config.yaml
norm_eps: 1e-05
positions: "learned"
attn_scale: 0.265
bias: "qkv"
init: "orth"
init_std_qkv: 0.0217
init_std_o: 0.0217
learning_rate: 0.00622
beta2: 0.95
decay_fraction: 0.794
max_seq_len: 512
Each number is 500 + 50 x the weight over its row's rms, rounded and kept within 0 to 999. Layers, rows and columns count from 0. Numbers have three digits each. The size before them is the row's rms in percent of the matrix's.

# up: layer 6 MLP up, 832x256, rms 0.098, rows 413-429, columns 0-127
# down: layer 6 MLP down (transposed), 832x256, rms 0.0903, rows 413-428, columns 0-127
# gate: layer 6 MLP gate, 832x256, rms 0.101, rows 414-429, columns 0-127
up413 098:525420513473461444447510438486439495522484468491520425508485519533469443571521551561549508620524429432528544470543478436492638416507497523454515555521467482548572545494570439512431450551482537548444496535542470461525534636492512451549567447530490476421504404511457507548467523520507589500476449472504495563532477485505480496433415425486564505499427540501469530538574525473569504607450
down413 103:533566565551575495522536550479543461399486505363539491563576468503518569585454455504448546537453475452506547425485463526536527405469549515580399486527628419592469493484572536572552605555529478440498455492471474451467581542513525487534516423467533480468493561482438581500437506439449460504568507556475462474455557499488543408450538460569534449445481446549562474512510502471532439566496
gate414 104:475550501465501557540528529595470483552494426487584508530548484491559494467520422559579500550477552499539497497594447500493517495525481487523488550514450519500491432446511474481513582540459509464574563488555543570422420422508533484555479474470588490537554591561571559515484501617478599493544566579575526479412500566562453386471577558491536578552510520490555481434496487453536442510514
up414 097:547492453461438557459461464435501463577549477545508500480507460455493520432478444530441533504538664497576513501522363475500482475532517433475487476485526554523506510617462542566488493509447508469488549541531544514471491459486519415501446534567436516508574531460503505560614416549439456405545576420536510431486375465394483526473532466613476537437529486455483519439534560507599608553595
down414 100:519492417488450531446603525551510490474493512425494562483425605488532563427481484439563478480499509448509520395439428435510491535534536503484559468531470494546482547482623530420532522485525553574520521471550544544449453571409479561508402479511516492553526472567454488571542464481559511508595494490465466446470460455569449468428460404515477536542408478462563438526517475564483453467442
gate415 104:490421531509453474613524426512508526447549531515495604506526457472499489470445502462445514405508490505389465524566317481538522456488444468573535454460415516531459552521453431467493610540532490339567558463421504527580477539509527514509512560461542509403497500518489509534511552484566408415457457452563498546525482625481475487446486496539508438475432449442479478423470540491596464486401
up415 100:442590512414438580460500486501420399431453579452572445475553497444491516513455523506501450509526484504562547519532514465463567550593531399533471478564521489488554403447544513500509459524452535497438513513542485470477540507491463524518608488478449539596402494409501501455520528476487516503518498535536496508409543470607542624525569426512452493490376491429565505577490428477532559553529
down415 088:501535528463567468612401481420537501491433475434492416568567497477542504387538532500557461527474508488464448549483452523479487550533460564649467501567549464486525448538532560461526487534502514444588529512457443467653488458488540597584482544457512516530503501589537451409501533489595415487515488497434456507549411502518489461411493442422450556607523578408353466497573477549519481542575
gate416 104:518463515412472549504528516509475521438453531473479462497490542489578481498525435495467421475493531431438513574447396542437406502485479488513536462567504493485481385474578503548536514577499571479512487500535412430479447517453480431532535634530508546457387467520545457481478500418531473515460442548531463564496443546498530431450490504398541491493566543532553477467505570414510464580488
up416 105:518483478529558596525526536423495442426525462497451471545442474542444494456548519470464569526476543464397483590441468485550477565424451362383574512539591589496527490468526522445451376469477518514435543433552520486576541569489547491483485440561492360499536521418513532553562509577507414556506480538450459528527531526488539396514552491535615511497484434510466572533489466412539569499417
down416 098:490557522468522521528502552439450475425479436443468423509549420409488512572482451488544503464490501518506545463525522491495499536361486467524526525524535562518502473487569507489527435508530525535478487511412498449491481535506511459508465470491538522435484471498504534494508461444454449506455463514530503536483563501444475487457511500408531520514521580476543486461513578551458584502485
gate417 105:503403535530479538518535463473467448495470648542566487565506502466421431593475557462474497499542520563564498559410534511588504536418589475514508535419511556518459573515452684529475558531443404476461393592466480505515525537509552575487555566486534526509480518443434430566507483546468576516419570473511552497522397456538518559564597467472533500498512500459479397502515511569493450568476
up417 103:511524590491525472532408579540494551440553514436454518491349478464533485451544525509522456513483434523497598540462502528392509545455426487589504425598469502485416501512540449438444429531451533596467444508483424488450536479419457562482529458530521537503576467446518544491512466496542465516472453526562452512380540404463474454397563504521458520476480465514476538465499562538534554583485
down417 100:504464419502493578452460488551516577423468466527510524531524522563535558495561400536460472479474399506479443522520529531566514586491495445493608443487452562535567536471483478594513478441460468484517486479585514483510507538565479490452451506499489418559548522576465454524536471406491566559514490545483521493441539444545512388390550466504567470528538521519546529456444474449518478435407
gate418 095:461601555483452500491528481453505518503504547545459541477490536467560468568534442533473516444566509431511349521549547571527442519552533526506578507446487538484509501503517522510403542568540486511500544581417434532535435424549478451506515484484638553441541568368422491459497408426484571514537500528583549467577522491514426516467471517481549468455492444557474457467479545455488557513442
up418 100:521539530507545433462504522523530493578450537548395489478486455464526513523506495496526424488448448465524420565466607398526419512468566456428540465475485487510510550584564423551521506528535504549512589534392396524508454543522549462490460535469529580463498519493540349521486452516558489437533469412500553431571486454498504495499513521505537452496591479567603490583434502544491437471474
down418 099:437438466535471514502537479571543549483478527472570537488529514481496489550517534552487534601498461494555464538437510495541622497478481522555444536504454430532507409460493471389472542437541522421566627505410472475454528568538604595514503576518511466557437546567497476491526556492642503482535480534509466541434581479478428527474531424539506481507504613526594444429500473541513419521523
gate419 097:535476437515564424468409523461408519503567536524437480438525455474530506510492556450489531520549449500395443575503483560431494525477436383506510594572470445502435512580566526549447505603570478509465556476559578521573490553481572505562541474614562605462430551539545507462547517511566484523451402419477482487441547525508551405552448493473487500529482444505550531464494509518359413467482
up419 098:521513489535588519546538453511515508453584475524517420581476457453566587573449535580589471552532472501514465483460519447495463482450506482457479532443464484519580574575531518506554429429536512484493505487512550355561504478562558498599460488597529554545485611488497508440460597477533431554472500469548548402628574462542569581512399542583522512411529520523490542571558467525543565493547
down419 096:509536498572602571459540523456465494427454571491519489494487525442370567513613449504414504543546548486541586559623543488565491521499457529452470585472477495526440459461524522410541574549478434451476477599496623490545476488477543483474518473556495507533551502538545531519567455511433462516421411533514428464615529506442536474469456484507546531528496512463458483546517421427538485485500
gate420 103:504476478492504401387482522495537502488473620469509525506448467492469564570459478531502421523529558447484469497499458536412582405418522528496461519556567519531424539479546632462542455466478538506544517494499526472480491532504443521484480555376528482453430520539385529568497420521478461458520493478540542476492457501486509435526516435539486526542523487536484483473510432465452503444532
up420 106:480585585442495500535490446456433488453472501518473488590484515471456559428519495446544529519454569549479454538559548542526500530481637486489487492535393497602459510448517475485455499451523477478492471451462515535554516428485574479582484428547513498522429481542481434501473536503477593451476601554497556519592462493424534521450366583511578541453500549549475510512562542514498558553511
down420 096:565479443507504489483462496500478507544466409589547497506542510567593476520457433476466432491419515407475544487495489358433514570452423531509463508482548535508533472600445576438448573546498509426563473523487447504483572554483573484545530468530454504491522540474493459616494580446374477389427398395537454526485481502522560598458475546533435486489549550521529614509518539536446502529449
gate421 090:453519496398546562510442444643550461547516477477462627479458487494491433502513550529517504537450532504437493544513420458554506480570426442447517564451497500499485578482474486505412465460520508445455495453514489508499459556514535477414566486504504536451596530519428466416487448458486603484569430517513443563519467487443506432404551548494554478459512588579460475500527515476519446479521
up421 100:564389463615531357496521498555484532514510556493489485534545569531498557544523506519481492458523487423494457559511508597504555515521568468554483470516506440531499502453489640565533504503531380486444483511447432622472538410505477463477449536557565540472466472494517593515551531482542446543524420450438498571520534474488527485574484552460529446423479439402578468509449436504477536465441
down421 091:506444464516471507481462487582539469492412456457474547477609495556570490482480481572511501493586488510465562554510525505469529508535507420567534405485494435484446459550463454537568500497554519515536490565499532528511474492534475525440447498492455491492443462512533511609482557442651441483503455531454555484482517519424475581407408616450513517535517444406453524529477515534438558462367
gate422 096:477419515503478459501508520472387413543503534542539519495547477427427404442535584515509518549491462515512573593567471507528443509516502460536508411493504444460518497516530613652453516549574556461476464441510420511451482504464558369497432414550440533515521499492528565484564555516462565405539454532400513496438487556520509481435488454520395566554539540445494492528412531516457494505444
up422 101:470390600576459528472525522529493406455483566544520451525532541480526480508553563523517537495551489535377557567525457426400492425530494487516427575504466468436529499443591505517495474560591492449489497520473509512521525375479523474423392488481407570489477470507549485419480523549589592410453434533340560504487484497556502502525429401510492452466495513542543587517505459400513559520546
down422 095:484469509426503518515517534527458525512557651503446536555464481506471449527412554470516446586522600475520494466528538494474524516515584433564523557452398544536482524509502452511496569483429516572388526504485492452552505512556408407508540503531500535565362480498522524519521598488234567435582514505521440552461481502559529558498492488526537394500520469614504511498500523415497466474501
gate423 105:453481557436476475458504488501492594409451478502562678552470447503442570512464508474492558519478464533543504507447562556490506554532567483548492552427444520463529500551489542510536426548523568505462494514419534456493459427494511516574363483553463516516549479487537471510450574479552621530515497585559487493477412452444551421539484469519570399430558498448542554539443544493509519473550
up423 106:493477522467533536480387497468564550593564458502489539414483458492492455471517523594554500510504542481459492519566568359483487531504571471508488471452488514445529423537500500479478518468504520541505558438487434439496518424477481494536524551522508473579533486577371489487487549625496536466521461465423538467458545561505583578509499483387481566456498527468417486525522510372579556537506
down423 099:444551530548578465441488474434504473497522496505434531551519509520479510427478459385477571436518510521525430494577525516541464475472554453461601485538448461529478467456539452519516469523546491529514573615458403561458474476527503570506510551560455489568437439389528441424477451490538455431509518456461551461467489471521432571479467544491565514454584484494598438623468483603446459451471
gate424 108:377472502437559540474577504543541540451401563580542510465540552436499553534554555508403474496515447427557522510572524579433526506513520543509561554604479464559538435541468482493552514422514464421529532471500419472536468493550524526510473540459548625489580483425474563459617492499534527538572526528458510591510438440505473493465491378371476520440503487570529500459553402489485523531460
up424 107:531479505446554536530463530518583557455497583566508472561585573509442582411500440506492472454507464416472483464536436506466490528501443418561465454537529517465475612430455561550552421558556508480569505520529478544455458457551544519475563466541463600552568526509507552538552530515571465514491501472440515608484511477481493485431480394509490479396459516530491510455449454420592564451522
down424 102:478503533482480522501464536510481508515502481458473562492519480536439516461524494584469499482624387401504517407567490442531537513489448440318573569411394495525605532492541502480479484502417523521472503573447501455465514504543546504546582569455585541548522529537470457499534469492564415435479543453449520564503418506502493480480421479512399522525593455468609542452466455485474525558459
gate425 096:430492412457490424548499486547452491488471521494563536515467554456471465634487441485482513414522507486579412502461547492520518412510491428501522527630462536474523452478522479476510455546467537459384511327488523490586522562491498559514494582430583586544569563399571468533510551490436537630602439607512541546494561492494462569492546463497574468519487460514517488400525470580516461568510
up425 102:529486588498503467511528466453501616516536520540522551509515472515510490481511484486520468554530495547517487555424682573490525455460480501508491545428499516494469498561571423567530484525520464505473586485470499629466529517493534423469428427509447447543552483619465546571389588544574486450467562570534425503537461536457508403534464500437464506505540508488583437498564471499538434494517
down425 100:507451493460512460500559495499519508477533485551567459472534507476525464448486489510555480483532492453518473472584531571517488551456405500477460449522543491456477499501481491522467497524545489477465499509576480491417628515506568534565467433452515499432581543535494511481521479588752549441516486492537427576498499544502346540499444442477498488482473492494579491437600504546583449562441
gate426 092:495416515561425494501514443413616526499590461511557494520527485522448478432534523538530517498505570357525492578503528612587422523513545492447447509528521564445506560587506485443504474521560433538476560412544586474502550466558488516498543505477528384559456490545600461470433489532540306467581560512601559484469525496465606398522483516475552564460426559450443473479458488491567523471505
up426 093:520438557494494515511501476515517445525504497520382517508505510508465471480513532454421486443499479440426544500600490589546488522516580507499550466471486492472541388573624512526520413599507472537581527424543415572446466492497511492496468462546425418454447529513507371454554420588491401550370487511434498496513530552555500468556445473474523469388481542466616461521459466522511571432513
down426 102:512520503463516457504452457463523538473417488512543492537465466554499524540497547550545515513528526499590599548568525481537469474486523534472523509495505531551497488495514557304529390486523422521401478453543448470526418473555508499495565475395490510466480539587486489480486399401460478509499597469536537573504395520506455352546490457471491461463484501471374502455448501485592484338606
gate427 100:512434508513523544514487483446549554517561428541398509496372509569463523552512421501523585569497551578490522510487610525472485470507459363450461485525490563450426481477505537526548497465423504390497576500433501527474591428520470481501543482533519385495448552432446526450489558436469486525487606491416455513554472454541598488522466487495525561479553438473502552564521547574442522447472
up427 098:488436591485538419419453628499449478496475505480519447471550483429470484594389593498567481531425535481460568516589552488484466473585494549454453461557551532402487441411441479596538434496522390407537542456535491482452508377484574474474468488442499452493482495472531537480558429509554488503433457594555469572530532390496575405552456512452467521454572470447455548477557461547529486481557
down427 096:589450464532500475480496503484456506502480545413485515591554544478516460526424493518613466492422546435496521534460501347488535485524518482507490571469517427536489413412481481477509447546492518488421502400519478545443564462461470496505509515497528396526566461470416453534465511459522524471437557451460505497643466503545487484517420460546460530523438513567599516464559533560503578478435
gate428 099:455503459459448562548485537602442474598469579481511499499457424526478462510576499492528455513510565531550474612520527418380545435436445423447494549425492555453471451528501499507425524495596499497474499474482536546508506462528443534482535496495531443455496490584497587514483558494576530481460493475561538376563535523464489449420543548526423458489530506510457408542543472455491515475558
up428 105:511565506508516519528472532576580497494520543495577409470494458597456560507527538488544470492519442497642592511467551487576530564500453587449512545526576506498447492499543488550508565441531440506536478464594539484509540447545500486535479461500563414493510539517513460521509469494539458465492512452523441489501437500520538569471473559429493495509499519550477483474572455522447526550534
down428 102:459479473519520569515543496557453526427554536531538534447549450423533481442487648485532400580590490430468505604499566439434527529488563545463558594499455561475538428536574423515540549485490557523441512509401485429477546413394424550533428454514467520469561549508504472501491498541479427484519419417564529433506517448527501547547550468404568530534359505569469584497466490586420502483569
gate429 100:412532524521424409430523557558521511519467505526578483532515524479532603549519490496497418495494558503490514508463492596437500519436580540454489506478399451472445428437463556364499563510503513539459415480539527394470473512573446460519401588508467428542516538511491521476583557565430545472501589505504562421529475438480564523519470452455449486442528478480471541480525418472454508519481
up429 099:587459519562469481504534475498500473492527533460529551439460519509473477487438476588409510548438521430470463446600511487585462535553620548524502476454483566427528513566504534503505556524557514490442553528475469468454565544533497575475493405494503460482486490620471486479407488492415528520500533471476457497490524405503492542524578570410526533497549601461504529516516520475521505543530